From a checkpoint of a small transformer trained on Wikipedia.
Size: width 320, 8 heads of 64, MLP 1280 squared ReLU, vocabulary 3084, 13.8M parameters.
Architecture: RMSNorm before each block, rotary positions, no biases in attention or MLP, embeddings untied during training, normalized queries and keys, local attention windows, capped logits.
Training: a variant of Adam for these matrices, 369M tokens, 5628 steps.
Each number is 128 + 32 x the weight over its row's rms, rounded and kept within 0 to 255. Layers, rows and columns count from 0. The size above them is the row's rms in percent of the matrix's.

# layer 2 MLP down (transposed), 1280x320, rms 0.0427, rows 170-212, columns 80-159
size [109  99 107 102 100  93 101 100 114 100 109  96 104  95  92 106  89  91  88 104  98 109 107  94 101 111  99  96 102 104  96 110 100 107 103  94 105 109  92  99 109 106 108]
[[116  97 103 103  94  88 119  91  93 180 103 106 154 126  88 138 120 140 150 100 144  91 208 243  92 103 175  91  40 146 112 134  81 194  66  86 120 169 112  55 146 172  97 133 168 147 202  99 148 136 129 108  84 122 121 126 153 102 134 166 150 119 168 134 117 114 139  90 123 117 170 116 161  90 178 167  94 133 164 169]
 [156  76 119 184  88 134 113 156 103 105 151 154 129  69 161 115  73  89  95 238  79  59 155 131 159 114 110  74 148  90 115 140 197 146 124 139 116 105 161  74  95 108 154 171 145 102 119 143  57 151 183  70 200 117 140  75 167 134 135 107 159 106 147 123  80  86 128 181 133 122 153  92 126 186 171 110 132 185 156 125]
 [ 74 128  68 125 112 137  95 159  71 104  92 132 152 106 152  75 180 118 171 222 141 125  91 184 149  88 163 124 123 139 143 101 118 147  91 162  81 150 151 102  97  67 170 170 131  63 120 103  87  72 119  86 114 154 124 159 122  22 143 142  98 179 102  79 137 120  93 177 160 151 114 115 110 130  93 106 157 119  90 146]
 [130 177 136 141 136 134 153 185 125 108 167 169  97 152 154 100 124 146 119 162 121 143  98 150 159 133 149 161 153 138 141 149 125  94 124 124  75 145  72 103  58  71 113 156 116  81 167 145 145 187 114 139 130 131 130 134 117 180 101 141 118 152 159  65 110 154 110  69  54 130 112 143  96 169 126  80 166 144  99 103]
 [126 157  91 122 131 159  61 145 110 132 142 161 147  90 161  95 147  92 128 130 167  87  75 167 149 134 127 108 157 152 119 129  53 171 144 164  67 108 142 120 122 135 179 165 118  88 120  92 142 121 164 144 151 139 131 178  87  87 126 184 152  85 144 126 158 139 175 130  83 145 139 138 122 112 189 127  90 138 146 145]
 [151 111 154 134 109 144  87  96 119 173  97  99 199 116 139 106 106 100 138  77 145 100 145 134 121 135 100 100  87 114 174 154 103 132 112 120  78 106 110  81 135 113 164 102 146 164  75  99 142  94 112 165 199 104 117 158 146 106 121 139 153 137 145 154 143 161  98 147 150 140 159 147 163  96  88 104 101  92 154 118]
 [ 81 225 113 155  99 150 109 138 109 169  82 119 134 130 152 160 103 158 136 126 157 188 130 220 211 109 145 184  86 115 190 121 177 155 106 155 180 182 159 136 129 164 154 114 185 137 127 127  46 148  79  80 189  84  90  64 133 145 137 126 143 219 115 102 156 133 123 101 133 113 148 159 151 101 107 164  82 131  88 147]
 [168  58 120 122 100  78 185 158 143  75 153 109 136  95 141 205 151 115 135  93 130 151 101 103 128 136 160 178 131 115 133 126 170 112 105 123 158 184  77 137  85 138 112 104 117 116 130 122  88 157 125 111 117 119 156 152 170 128 115 166 143 124 135 154  71 105 146 105  94 116 148  95 166 140 148 190  98 112  21 156]
 [171  88 165  79  89 158 108 138 139 143 118 120 175 117 106 103 103 161 106 168 195 126 143 149 157 104 106 164 120 111 165 135 155 106  89  88 106 134  84 107 124 107 140 103 114 169 187 113 173 132 128 148 184  50 172 163 125 107  77 138  97  97 130 165 155  85 142 185 177 141 138 150  79  91 127  95 139 119 119  91]
 [172 207 134 116 207  92 136 124 153 143 165 139 148  78 112 157  68  90 140 185 140 148 176 150  89 150 193 147 114 117 134  53  87 134  87 136 126 157 173 100 101 109 160 138 121 162  74 128 110 127 150 164 134 100  92 114 134 149 142 150 166  76 176  97  98  99 115  72  67 179 141 138 119 126  96 148 175 127 129 143]
 [112 150 173 128 127 143 165 114 152 170 140 121 146 162 128 150 151 125 128 111 137 149 162 170  84 108  93 131 118 108 115 122  94 120 161 166 127 175 142 103  92 142 136  71 119 120 119 119 149 146 147 126 155 120 162  98 116 163 143  96  88  87  94  93 132 113 169 109  62 140 136 111 103 129 123 175 129 153  82 108]
 [155 102 123 111 173 110 126 179 153 134 123 129 126 155 176 145 139 154  54 126 119 116 108 112  80  86 123 145  72 152  94 121  92 110  66  70 116 146 156 105  98 145 101 108 104 161  97  92 129  82 165 128 167 137  72 136 119 153  79 140 122 145  93  82 102 173 145  83 160 103 134 188 121  92  45 119 105 122 182 139]
 [145 120  91 104 101 154 142 166 104 181 111 111  93 187 105 150 149  60 159 183 112 119 137 177  79 155 122 126  90 161 116 149 166  62  91  69 146 125 143  89 113  57 166  99 130 126 125 142 145 183 126  77 137 109 157  97 124 106 154 128 142  58 146 115 118  54 131 111  98 134 160 157 121 116 103  85  88 133 124 100]
 [114  34 108 148 142  89 155 120 154 120  71  38 109 136 125 125 190 135 105 124  83 104  68 114 137 102 160 146 143 150 104 135 114 107 152 123 151  78 138 144  62 122 200 167  93 211 111 109 130 114 160 157 169 116 139 154 185 127 175 123 137  81 129 182 171 131 171 131 118 128  99 153  84 103 162 188 128 128 125  97]
 [ 97 118 136  81  89 120 156 109 163  82 110 167 123  73 190 112 198 127 155 127  71 149 110 167 117 212 104  90 145  33 128 111 122 129 124 137  87  90  68 119 127 113 130 140 120 117 108 139 115 120 133  97 107  99 136 102 118  98 131 157 138 126 102 118 147 205  80 119 117  85 162  90 107 115 218  89 125  92 148 148]
 [119 133  93 107 104 128 116  87 108 172  31 207 153  94 170 110 141  56 135 105 143 188 139 116 128 129 127 132 107 134  61  74 109 152 131  83 182 112 104  91 117 177 140  97 157 145 125  63 133 122 125 126  98 157 144 127 163  96 136 157 127 100  59  96 120 101 141 112 175 157 115 138 131 112  83 108 140 189 145 139]
 [103 178 143  89 120 102 103 111 158 134 135 125 108 101  88 141  98 131  65 135 121 150 117 133 158 131 159 151 152  66 169 122 147 182 111 176 142 113 136 109 116 163 168  72 207 143 121 148 156 123  73 120  50 162 110 139  84 150 187  80 141 104 123 162 104 112 163  59 110 177 187 113  71 167  64 150 139 137 161  90]
 [143 152 134  91  97 125 151 156 173 125 108 154 118 135 110 146 157 168 121 198 172 163 122  89 125 115 123 104 145 218 150 154  90 140 149 129 155  88 152 117  49 121 133 103 125 196 132  96 153 100  85  94 186 105 110 160 166 198 123  85 143 139 120 114 190 148 113 137  94 113 108 100 102 128  99 156 154 101 119 103]
 [ 80 172 105 121 114 132 175 206 131 106 146 118  75 139 108 123  96  99 111 181 156 109  85 114 158 130 166 179 123 159 129 192 133  95 155 128 114  98  96 135 226 118 125 166 106 143  65 145 135 125 113 153 129  85 166 136 172 112 122 155 122 167 137 147 196  94 122 111 139 148 138 143 112 110  80  94 112 139  97 151]
 [133 121  74 125 134 103 204 138 123 141  88 119 174 151 151 165 148 132  95 139 144  92 127 141  93 122 132 178 172  82  81 100 134  76 183 151 142 176 185 135 140 132  90 109 132 129 120 133 134 165 137 120 175 182 136 173  98  94 152 156 138 159 122 111 160 154 107 198 123 107 142 152 146 160 117 157  95 172  80 118]
 [153 136 128 151 118 156 168 136 110 120  96  92 162 108 154 120 121 156  95 132  90  62 120  83  72  67 129 103 109 164 135  52 159 123 153 122 137 109 151 158 113 187 132  78 139 112 167 130 136 118 107  91 166  52  96 196 113 129 158 140 106 150 136 156 151 149 101 123 126 138 151 154 153 174  97 137 135 126 145 118]
 [109 105  99 134 163 219 107 151 143  96  76 141 153  93  83 128 167  68 111 214 216 125 151 175  91  88 183 129  76 106 145 116 159  69  67 152  94 135 112 109 107  92 157 134  94 108  79 102 130 183 107 167 165  76 127 163 139 128  83 140 154 115 123 105 118 105 136 158 136 139 109 123 118  80  81 130 105 130 152  90]
 [176 155 136 110 169 126 197 156 140 198 129 154 118  82 157  53 133  89  85 169 129 150 138 144 106 132 122 149  55 108 149  97 159 139 157 139 188 125 103 157 155 174 100 115 165 165 152  88 153 113  94  92 118 143 139  78 147 144 156 171 150 154 118  86 148 107 159 127 198 143 135 135 126 135  76 135 132 106 136 153]
 [114 139 130 114 142 154 181 106 121 119  86 145 172 137 119 132 178 117 118  73 135 202  94 149 128 169 175 145 146 144 162  91 129 132 191 166  85 187 152 149 136 163 150  86 145 133  81  79 138 123 143 139 169  96 131 140 112  95 210 145  98  44  99 161 137 145 118 165 157 110  78 139  96  95 135 119 101 162  56 123]
 [170 108 164 131 138 118 159 150 118  79 102 119 132 152 166 103 114 105 151 178 126 125 106  93 129 180  85 109  79 187 114 113 153 132 178 142 148 174  97 112 164 132 116  82 172 209 154 111 193  91 127 138 123 130 134 141 101 131 149 145 120 124 145  99 135 194 165 183 157 127 136 121  98  80 162 155 136 158 166 163]
 [132  97  99 143 147 101 133 149 113  78 100  87 131 128  85 122 128 158 117 158 129 133 132 174 178  98 134 141 119 161 111 134 112 180 144 130  90 133  91 129 111 102 132 155 108 108 152 149  35 162 157 124  84 157  97  78 124 179  93 170 163  76 110 161 120 110 137 162 163 126 139 147 111 155 129 166 156 118 129 126]
 [183 151 123 164 144 164 140 168 110  96 100 176 166 124  78 143 123  71 130 118 178  72 101  90 139 125  86 122 143 105  88 171  64 121 145  83 161 181 119 149 127  73 168 146  50 198 202 170 142 115 168 129 180 112  98 107 153 144 176  70 177 111 154 164 157 117  92  82  76  93 124 107 156 119  90  86  94 100 132 105]
 [ 77 136 123 155  96 192 157 149  68 101  84 159 121 148 105 106 163 164 159 169 134 118 179 180 116  93  90  93  99 145 110  95  86 135 135 162 171 122 151 115  87 167  46 105 190 170  92 138 136 158 156 126 139 122 124 100 121 125 184 119  84 128 108 132 178  98 170 155 113  95 114  90 105 112 115 161  83 149 103 170]
 [209  87 136  78 151 107 105 181 107 185 133 127 100 119 115 151  86 132 142 159 145 136 136 102 106 129 110 154 172  73 141 128 150 135 117  79 104 150  85 161 176 132  90 122 116  97 104 186  86 156 154 108 109 119  97 112 140 122 123 157 128 147 168 196 105 173 194 140 119 150 159 128 156 106  77 141  93 103  88 170]
 [113 138 107 107 151 137 120  92  88  91 160  67 162 130 115 122 142 133 186 181 156 188 179  82 165  79  93  84 191 142 145 119 157 109  69 126  65  85 129 112 117  82 133 105 138  96 151 124 117 155 119 171 138  98 106 127 153 101  53 160 125  82  63 138 111 118  99  68  82 158 161 126  96 108 104 146 144 115 158 178]
 [ 84 207 149 127 113 177  86 167 174 130 128 112  73 116 136 116 141  96 120  63 108 149 163 106 138 106 158 133  16 189 142 144 165 139 102 132  86  89 104  68 164 111 134 115 102 130 127 135 106  44 110  61 136 130 149  90 106 119 144 104 141 169 130 142 121 117 166 163 121 100 123  93 133  62 158 137 162 181 113 137]
 [161 125  99 128 150 147 114 150  92 135 156  93 158 152 170  95 188 205 168 118 113 109 157 178 190 151 129 114 151 183 112 114  51 164 134 129 134  84 183 127 138 146  87 109 108  91 134 168 101 163 112 134 116 181  62 156  97 161  76 178 129 142 105 121 110 150 129 121 120 118 151 112 156 146 108  60 161 157 161 153]
 [189 120 154  90 113 145  88  60 141 137  65 166 112 102 101 122  96 136 106 162  91 152 136 189 156  48  79 168 112 127 126  66 165 165 157 145 169 170 126 130 108 143 196 146 129 129 141 135 108  80 109 182 121 152  61  84 150 138 169 103 144 108 125 124 147 105 167 136 122 113  90  76 105 168 133 137 136 119 123 154]
 [ 90 147 108 143 107 105  89 169 118 130  86  57 120 161 174 114 162  96 137 114 143 155 175 132 167 130 122  87 145 148  62  95 187  88 127 113 123 121 161 174 110  88 123 144 125 111 144  72  69 115 111  84 124 161 114 112  95 141 123 175  86 134 157 118 115 131  95 105 124 151  70 160 100 136 111 137 103 168 155  74]
 [132  96 105 173  73 174  47  96 140 116 101 102 124  94 137  97 110 110 184 115 164 105 141 113 137 150 131  91  91 131 129 110 108 126 153 155 137 111 104 150 119 104 118 118 176 106 113 151 138 192 139 103 135 161 131  96  83 128 141 177 136 140  99 154 166 157 125 182 141 128 113 135  92 106  77 118 106 122 157 131]
 [ 84 136 113 169 121 205 147 152 129 117 138 148  95 141 211  87 184  97 176 128 198 155 162 123 134 153 115 128 110 193 129 118 119  75 135 155 174 228 129 112  97 104 148 181 147 183 140 139 109 146 104 116 152  57 106 170 131  73 125 159 170 128  72 146 112 125 145 180 107 151 149 132 119 120 133 178  91  89 104 161]
 [136 167 100 152 127  81 175  99 135 140 130 146 124 132 137 129 138 152  75 145 130 106  92 108 104 163 132 175 148 157 100  54 170 155 131 120 177  64 143 181 161 172  95 144 167  84 166 120 134 132 134 115 109 140  91 220 162 135 106 138 126  73 147 101 105 110 137 157 107  95 165 107 117 107 185  86 173 116 154 112]
 [145 131 123 138 113 171 177 179 102 154  82 112 109 100 123 198  92 162 156 112 169 180 109 119 116 180 134 103 155 102 115  94 134 125 137 139  84 125 188 164 133 132 144  86  82  72 109 117 149 140 196 115 119 174 135 114 131 147 126  91 142 139 112 107 130 112 112  53  97 167 157 163 100 166 163 144 120 125  93 139]
 [187  96 144 136 175  91 149 117 160  81 112  93 129  86 132 160  97 115  92 127 128 181  74 117  91  62 126 124 112 132 124 157 135 196  43 161 101 106 185 135 132 117 128 154 131 136 149  84 156  84 155 168 146 154 168 158 195 128 126 117 121 139 176 104 124 115 144 140 134 126 126 171 167 114 170 104 120  88 154 132]
 [ 89 117 126 177 142 104 122  97 184 118 134 136 117  99 103 176  74 209 168 180 133  80 156 121 117 153 115 128 122 131 153 131 142 145  75 160  76 140 106  70 177 185  68 115 163 134 129 117 127 152 161 144 154 150 123 135 111 144 119 131 107 136 151 116 115 116 156 155 128 134 130  48 187 127  71 147 209 125 121 105]
 [134 116 119 133  98 167 134 149 126 236 105 105 158  50 146 146  70  54 146 111 133 148 154 100 141 107  71 110 121 130 112 104  86 129 123  95 116  97 146  72 114 119 123 101 141  94 158 139 111 129  94 126 169 132 132 139 119 167  61 168 186 105 182 108  63 102 129 100 159 146 112 140 149  88 102 114 104 112 125 116]
 [102 153 102 116 153 171  97  90 211 111 128 142 149 181  83 119  88 147 171 119 105 137 101 110 130 129 145 149 142 137 135 161  75 167 107  88 129 118 137 105 122 164 187 121  70 172 208 113 150 141  69 115 158 108 139 172 163 103 130  66 117 124  88  97 134  99 111 158 144 127  54 104  69 137  81 146 146 116 159 124]
 [144 148 151 177 161 151 146  65 140 107 164 119 109 114 123 144 143  88  75 136 125 150  83 130 129  85 118 140 198 156 155 143  91 132 147 136 146 202 127  97 142 150 121  78  58 153 149 160 167 198 162 182 159 205  67 180 132  76 180 128 117 116 124 171 180 136 110 167 125  78 128 142 163 122 128 172 148 132 159 143]]
# layer 2 MLP up, 1280x320, rms 0.0577, rows 171-212, columns 80-159
size [102 107 102  96  92 102 105 109  97 106  92 104  93  96 107  94  90  86 101  98 109 104  95 105 111 100 102  96 104  96 107 101 107  97  95 102 108  96 103 105 105 108]
[[ 87 161 155 105  88 187 150 100 159 107 129 138  98 127 133 183 127 160 196 163 151  96  95  93 103 128 162 164 105  81 124 137 127 132 114 112  91  89 129 121 127  47 108 140 166 126 114 163 129 135 157 118  82 124 149 128 158 105  92 114 139 125  82  89  91 161 149 112  74  91 145 170 127 136 109  94  79  78  72 101]
 [185 176 121 109 119 133 157 129 152  86 130 123 104 123 153 157 157 147  88 121 155 108  83  83 154 117 169  88  76 132 163  77 146 150 184  93 150 124 145  69 124 112 111  88 156 155 157 116 153 172 110 176 135 140 163  68 158 137 138 109 120  56 131  91 140 163 176 105 102 141  76 158 154 131 120 157 135 137 139 144]
 [163 156  93 132  98 136 107 136  95 136  98 130 160  74 162 163 136 180 107 118 147 154 119 158  82 166 160 114 127 191 128  77 115 134 178 157 147 101 138 140 104 171 116 139 185 101 134 113  97 111 154 146 144 113 131 111 144  76 122 173 101 150 130 126  94 110 138 148 151 183 187  95 122 131 107 133 161 109 114 169]
 [117 188 165 147 126 100 102  83 117 117 169 126 111 128 145 133  98 120  71 119 158 214 109  99 120 153 173  99 141 101 173 149 150 113 179 147  97 169 180 153 132 141 150 121 161 156 138 119 118 135  72 137 110 129 154 170  79 117 105 161 132 129 150  98 140 117 183 135 135 122 123 124  81 142 134 119 140 167  96 157]
 [141 100 115 179 112 138 165 141 219 156 129 159 128 124 124 142  67 164  90  88 141 133 144 160 151 115 115 114 114 108 152 124 161 131 140  98  74 157 109 140 137 156 151  95 167 186 161  62 105  97 104 103 217 188 115 133 179 145 110 126  94 117 144 100 104 154 127 148 119  90 166 147 107 187  92 126 158  80 161 114]
 [ 89  89 124 175  80 145  91 151 167 150  71 102  38 104 111  97 137 150 136 137  98 100 166 139 106 135 169  96 110 153 109 143  70  65 162 101 151 110  84 104 114 175 140 158 134 120 119 154 175 148 175 165 137 131 146 209  59 114 163  88  47 152 164 121  84 150 132 124 174 183 153 146 115 132 147 104 165 185 133 139]
 [147 157  67 131 147 128 122 101 172  82 158 172 162 181 145 167 138 143 112 167 114 170 117 150 199 100 100  98 155 124 113  84 110 121 120  90 167 113 146 132 130 101 131 124 100 139 129 190  89 155  67 122 166 177 126  92 173  98 148 103  75 145  51 117 204 152 122 155  91 101  74 126 147 117 126  92 160 105 138 148]
 [110 119 133  92 123 162 105 118  83 136 126  70  72  67 120 204 102 132 114 132  57 133 131 102 127 146  69  95 132 121 115 118 176 144 192 132 100 172 172 120  98 133 160 138  82 153 116 171  78 164 131 111 103  83 139 148 108 155 124 156 118 125 155 105 126 135 118 100  93 140 100 117 130 173 132 157 110  99 190 158]
 [131 125  90 159 160  98 126 116  74 128 163  97  77 134 137 155  73  81 176 174  89  73  97 106  79 119 131 137 118 139 113 113 134 149 136 149 127 127  64 136 123 163 124 102 145 172 113 132 138 124  88  88 147 166  95   4 163 184 165 110 171  87 153 208 110 144 174 156  96 152 187  59  81 100  92 116 197 159 162 110]
 [123 128 128 138 127 115  73 100  58 114 117 135  95 102 156 132 132 143 130 177 131 130 124 116 135 110 108 155 163 170 220  66 101 178 141 144 111 101 176  87 164 161 152  89 202 164 176 114 100 114 149 104 146 162 134  69 146  55 115 127 125 106 117 201 137 150 138 114 186  97 186  77 124 114 108 111  84  95 158 108]
 [161 126 134 171 105  78 123  89 184 133 155  71 137 111 132  94 146 158 148 123 183 115  88 177 101 124 147 102 163 155  87 128  91 110 162 131  80  85  85 136 140 109  95 155 131 173 151 103  92 102  76 119 174 147  97 127  64 164  71 167 109 164  91 108 128 114 111 178 141  92 110 133 132 103 100  87 147 104 119 156]
 [118 157  90 165 121  96 178 116 165 102 138  77  96 102 191 190 154 205 114  98 129  70  94 137 154 171 176 156 155 149 147 159 150 137 175  92 151 185 172 165  97 121  72 131 110 139 133 143 120 190 191 135 115 127 147 159 172 139 154 151  87 178 128 114 177 163 137  97 142 133 116 144 102 128 125 127 131 111  99 144]
 [139 119  90 158 112 159 146 118 151 126 126 127 168  91 157 176 171 160 121  76  55 146 125 141  95  98  78 114 150  89  87 111 130  81 126 141  55 104 152 122 126 132  85 146 130 127 125 151 141  74 114 101 123 155 149  96 149 130 130 118 106 108 110  88 136 106 139  94 123 120 176 188 142 136 146 112 124  54  96 143]
 [165 139  59 181  99 169 115 113  95 103 153  92 144 108 136 158  39 122 161 106 156 144 145 109 113 103  94 141  87 185 106 187 180 119 136 111 166 156 130 114 156 133 101 146  83 100 188 141 144 142 145 180 118 169 141 134  87 134 111  77 185 120 123  96 133  98 171 106 165 153 146 211 150  84 121 187 150 153 108 137]
 [162 183  70 156 130 103 120 151 163  88 152 111 153 117 145 157 136 168 186 117  89 104 166 180 100 110 161 121 155 141 145 101 147 101 140 145  75 173 150 155 118 154 127 130 181 152 144 140 103 150 134 106 178 139 105 250  82  82 169 130 150 159 114 111  93  92 134 141 101  76 167 130 154 151 120 214 162  85 144 108]
 [161 138 155 159  74 168 137 102  82 127 122 103 150 143 130 106 124 153 158 134 160 114 141  99 129 153  70 125  72 102 123  51 109 117  98 104 128 138 117 133 100 124 141 199 131 114 112 122 118 159 110 141 168 149 180  97 181  80  94 157 126 133 106  69 162 106 162 173  74 118 155 154 144 151 122 116 135 117 134 113]
 [112 110  90 155 168 157 109 137 125  86 164  50 116 100 169 112 150 188  89 137 117 112 119  98  81 153 137 156 184 125 135 161  95 118 142 135 108 129 165 116 105  90 140 134  57 205 120 109 122 122 112 165  87 169  87 182 119 106  35 105 193 128 171  67 123 148 102 150 139 117 124 124 114 126 122 145  79  96 129 124]
 [146 155 103 138 154 166 132 137 115 167 159  83 165  93 150 153 148 101 124 161  93 133 101 137 164 137 127 205 114 154 127 110 119 141 119 131 112 130 130  71 143 148  92  72 157 161 122 137 143 102 143 164 159 178 164 128 164 112 144 134  86  86 146 195 186 135 137 161 138 106 145 155 171 120 134 126  82 118 113 156]
 [147 175 150 137 117 144  55 112 112 107 198 115 114  73 131 137 174  81 151 116  64 116 121 136 159 141 138  85 118 124 134  99 154 144  95 146 115 112 107 144  97 109 127 105  80 165  76 142 163 186 156 136 100 128 129 100 124 117  99 121 114 204  91 131 165 181 104 100  85 158 109 114  76 138 117 113 147  84 167  68]
 [173  73 153 125 153  86 146 109 165 188  94 165 121 171 108  69 135 138 131  86 172  48 146 142 132 165 139 125 157  72 122 141 112 148 126  94 165 105 121 121 159 112 136 104 159 124  96 173 174 113 101 106 137 121 117 159 149 189 174 127  88 146 139 188 135 160 131 115  85 106 184  80  92 121  91 132 146  95 146 130]
 [133  85 105 165 142 130  24 116 188 144 145 170  87 102  98 113  95 135 177 167 187  93 116  81 137 124 110  71 142  96 116 115 112 155 126 144 117 113 141  89  94 177 146 121 113 164 128 188  95 116 142 168 106  94 114 163  98  99 101 130 123 199 109 126  75 125 149  92 169 145 110 145 117 122 103 163 145 156 162  84]
 [ 63  68 139 153  79 106  83 114  94  63 162 110 170  47 188 100 167 145 151 139  74  66 146  57 161 110 127  99 110 157 157 117 134 184  89 196 138 164 116  78 119 207  98 141  66 123 133 173 142 136 136 116 122  69 174 141 164 145 127 155  92 140 172 127 111 149 118 115  46 131 105 101 118 106 129 136 116 100 131 118]
 [175 121 168 136 101  99 167  75 141 114 163 121 132  95  99 127  83 191 100 129 180 175 116 191 132 183 166 122  95 139 147 129 164  80 171 160 102 189 131  86  79 141  88 142  88 115 127 125 134 140 121 127 155 149 110 135  82 144 196 144 120 161 138  79 124 147 160 161 115 153  87 122 146 183 135 142 155 189 107 166]
 [163  65  77 178 119 162 150  90 161 123 110 128 188 122  69 143 113  96 140 130 128 136 157 162 129 104 134 161 180  90 106 100  97 142 130 120 116 113 117 123  94 145  87 154  79 119 137 138 130 159 122 148 137 102 168 166  63  85 156 115 153 181  92 105 167 170 149 174 134 192 119 145 193 200  79 101 120 120 165 124]
 [137 128 138  75  82 153  89 173 111 121 106 167 107  73 133 116 133  92 122 123 101 145 161 107 123 141  88  79 116 136 109  98 138 143 213 113 124 154 139 110  79 158 120 163 125 152 132 160 136 110 116  90  91  88 193 108 176 130 108 112  92 135 117  39 175 139 103 131  37  83 106 146 107 130 102 127 174 115 153  90]
 [135 132 177  82 127 105  74 124 201 162 205 118 126 114 105  86 134 174 123  78  90 207  94 171  98 141 155 102 111  92 120 140  76 115 112 182 102 107 107 106 147 137  90 148  94 153 114 133 140  89 146 148 132 172 181 119 127 151 116 193  78 144 102 180 138 130  95 121 161 123 154 126  79  93  87  95 135  58 168  99]
 [143 106 100 129 111 110 163 137 167  87 146  83  91 157 145 166  88 140 139 110  89  93 119  80 114 159  76 154 169 123 196 129 120 124  76  83 107  85  98 128 122  94 105 118 118 151 153 109 125 128 107  99 140 210  41 127 127  64 172 184 101  94  78 198 121 151 146 174 163  90 118 119 138 119 118 162  94 146 128 140]
 [171 103  85 155 123 117 173 149 121 127 102 125 136 109 128 191 104 140 112 184  98 120 153  79 114 159  81 190 140 143 105 119 148  93 124 157 118 132 147 127  82  91 126 147 150 163 102 173 162 105  87 124 120 128 118 130  68 175 115  89  76 100 123 118 124 159  57 130  64 181 127 118 182 104  98 186 146 174 117 113]
 [125 142  93  86 101 160  82 178 105 113 148 140 104 113 146 152 126 128 175 119 112  79 146 179  97 104 207 195 122 109 133 159 183 133 114 110 161 116 159 124  92 135 107 126 165 189 132 119 101 117 206  75  91 144 156 124 101  92  60 108 105 130 169  59 194 133 124 128 114 142 146 137 153 169 132 107 144  70 106 136]
 [156 121 110 117 168 106  98 161 181 157 120 139  86 127 107 100  82 170 125  94 130 136 161 142  93 134  98 155  78  49 127 144  91 123 160 161 127 140 189  97 121 114 126 142 136 112 189 105 123  81 150 134 147 150 188 175  98 149  84 110 122 178  86 157  96 140 140 230 187 182 116 122 104 147 113 132 161 143 123 110]
 [115 134 158 115 172 136 165  91 151  78 139 104 126 115 102 152 111 168 142  85 129 189 178  72  52 181 127  71 161 132  79 182 130 153 133 179 133 132 166 105  91 112  62  89  94 152 107  95 100  56 154 139 201 166  90 137 159 102  68 155 133 124  59  69 108 172 110 143 132 117 132 145 116 113  73 144 141 142  81 124]
 [138 127 122  72 139 117 152 147 115 131 162  80 156 174 170 151 146 142 111 195 151 106 130 125 104 149 101 123 157 115 102 123  96 119 129 179 109 120 128 176 149 131 188  90  89 128 176 101 151 148 134 104  98  98 145  56  69 173 209 134 124 190  91  66 114 154 137 112 147 182  86 149 153 186 125  73 150 162 157 132]
 [130 141  23  88  93 147 148 134  74 134  97 123 107  77 146  97 128 162  91 128 144 120 124 112  60 150 109 103 108 135 135 155 103 163 124 149 140 133 184  91 161 110 162 115 126  87  56 116 121 123 126 156 120 190 181 120 158 104  99 169 136 111 171  62 116 142 144 147 150  78 143 119 131  89 109 114  86  69 149 101]
 [132 137 157 173 102 139  92 153 121  76 145 157  90 171 140 115 161 122 131  78 173 109 159 112  92  97 143 133 153 129 126 124  95 102 175 163 120 153 143 157 173 150 117 108 146 143 102 197  89 100 171  79 115 110 136 201 104 212 109 138 130 139 116 146 121 176 121 121 134  91 177 148 170 136 130 132 146 143 184 159]
 [127 114 124 111 117  85  55 155 129 172 112 133  53 106 126 126 129 154 117  70 166 161 147 152 106 187 170 127 157 117 137  98 153 165 140 168  84 153 104 158 171 146  92  95  84 108 185 118 124 186 106 166 132 208 170 128 174 186 105 194 113 187  86  82 124 174  87 111 105 129 138 176 122 114  97 156 163 105 173 136]
 [105 130 110 111 103  67  48  97 129 155 122 118 111  85 151 167 126 107 160  80 137  96 141  99 159  77 124 145 174 150 178 146  99 109 126 151 110 160  90 124 105 147  94 104  57 131  96 154 109 142 121 163 156 127 178 137 176  96 119 163 130 175 110 129 137 146 116 140 116  97 115 100 138 139 119 125 146 149 167 113]
 [183 102 109 173  82 130 152 145 106 112 129 153 138  88 145 126 137 132 185 120  91 131 107 128  87 113 112 116 182 104 145 127 159 132 147  67 179 106 100 116 168 147 189  52  94 126 132 176 122  91 120 100 149  86 141  98 116 151 140 114  49 138 117 122 138 140 212 132 126  71 153 153 121 151 123 131  94 132 132  95]
 [142 123 109 139  88 146 147 153  61 111  97 124 118 102  83 144 132 153 170 107 168 115  72 114 121 156 136 187 122 158 109 139 109 110 156 127 206 179  98  85 107 156  71 131 149 133  93 130 152 140 104 111  83 136 154 130 119 109 101 151 202 139 153 171  83 113  87 103  67  50 124 118  52 129 114 156 166 108 112 145]
 [166  67  90 120  84 133  89 178 168  98 132 112  93 115 161 181 111 177 148 123 113 104  77  98 113 112 132 172 149 132  98 135 145 173 139 109 112 176  78 148 123 133 126 145 130 124 141  87 126  60  79 162 117 126 137  71 146 101 175 194  91  51 129  92 143 148 166 138  89 148 131  81 127 145 110  65 100  81 168 129]
 [146 166 174 118 165  90 126 171 133 139 128 118  85 123 158 149 122 129 172 184  29 112 121 148 171 110 132  71 128 144 133 112 106 144 139 108 175 156 117  80 129 141  81 137 146 189 161 113 185 116  97 118 119 121  90 132 118  83 132 161 128  84  84  93 125 143 117 145 130 112 113  72  86  89 134 157 164 159 151 148]
 [157 146 151 132 111  75 176 102  89  95 170 126  94 133  65 147 171 103 144 141 108 139 167 135 119  69 158  66 123  84  89 141  97 158 145 185 162  92 159 133 145 131 131 162 146 111  66 149 123 148 192 101 136 147 154 167 119 134 131 164  77 135 139 139 123 131 173 138 175 138 187 117 169 163 117 140 177 114  86 156]
 [105  94  81 135 131 151 159  89 141 125 148  90  89  76  92 165 126 113 140 145  51 167 136 121 138 136 126 130 148 107 183 115 157 100 180  96  85 176 133 147  91 200 123  68 181 169 108 133  78 137 117 134  98 129 130 104 153 140 142 171 140 203 104  93  92 131 137 106  76 187  95 130 119 132 112 151 145  54 149 101]]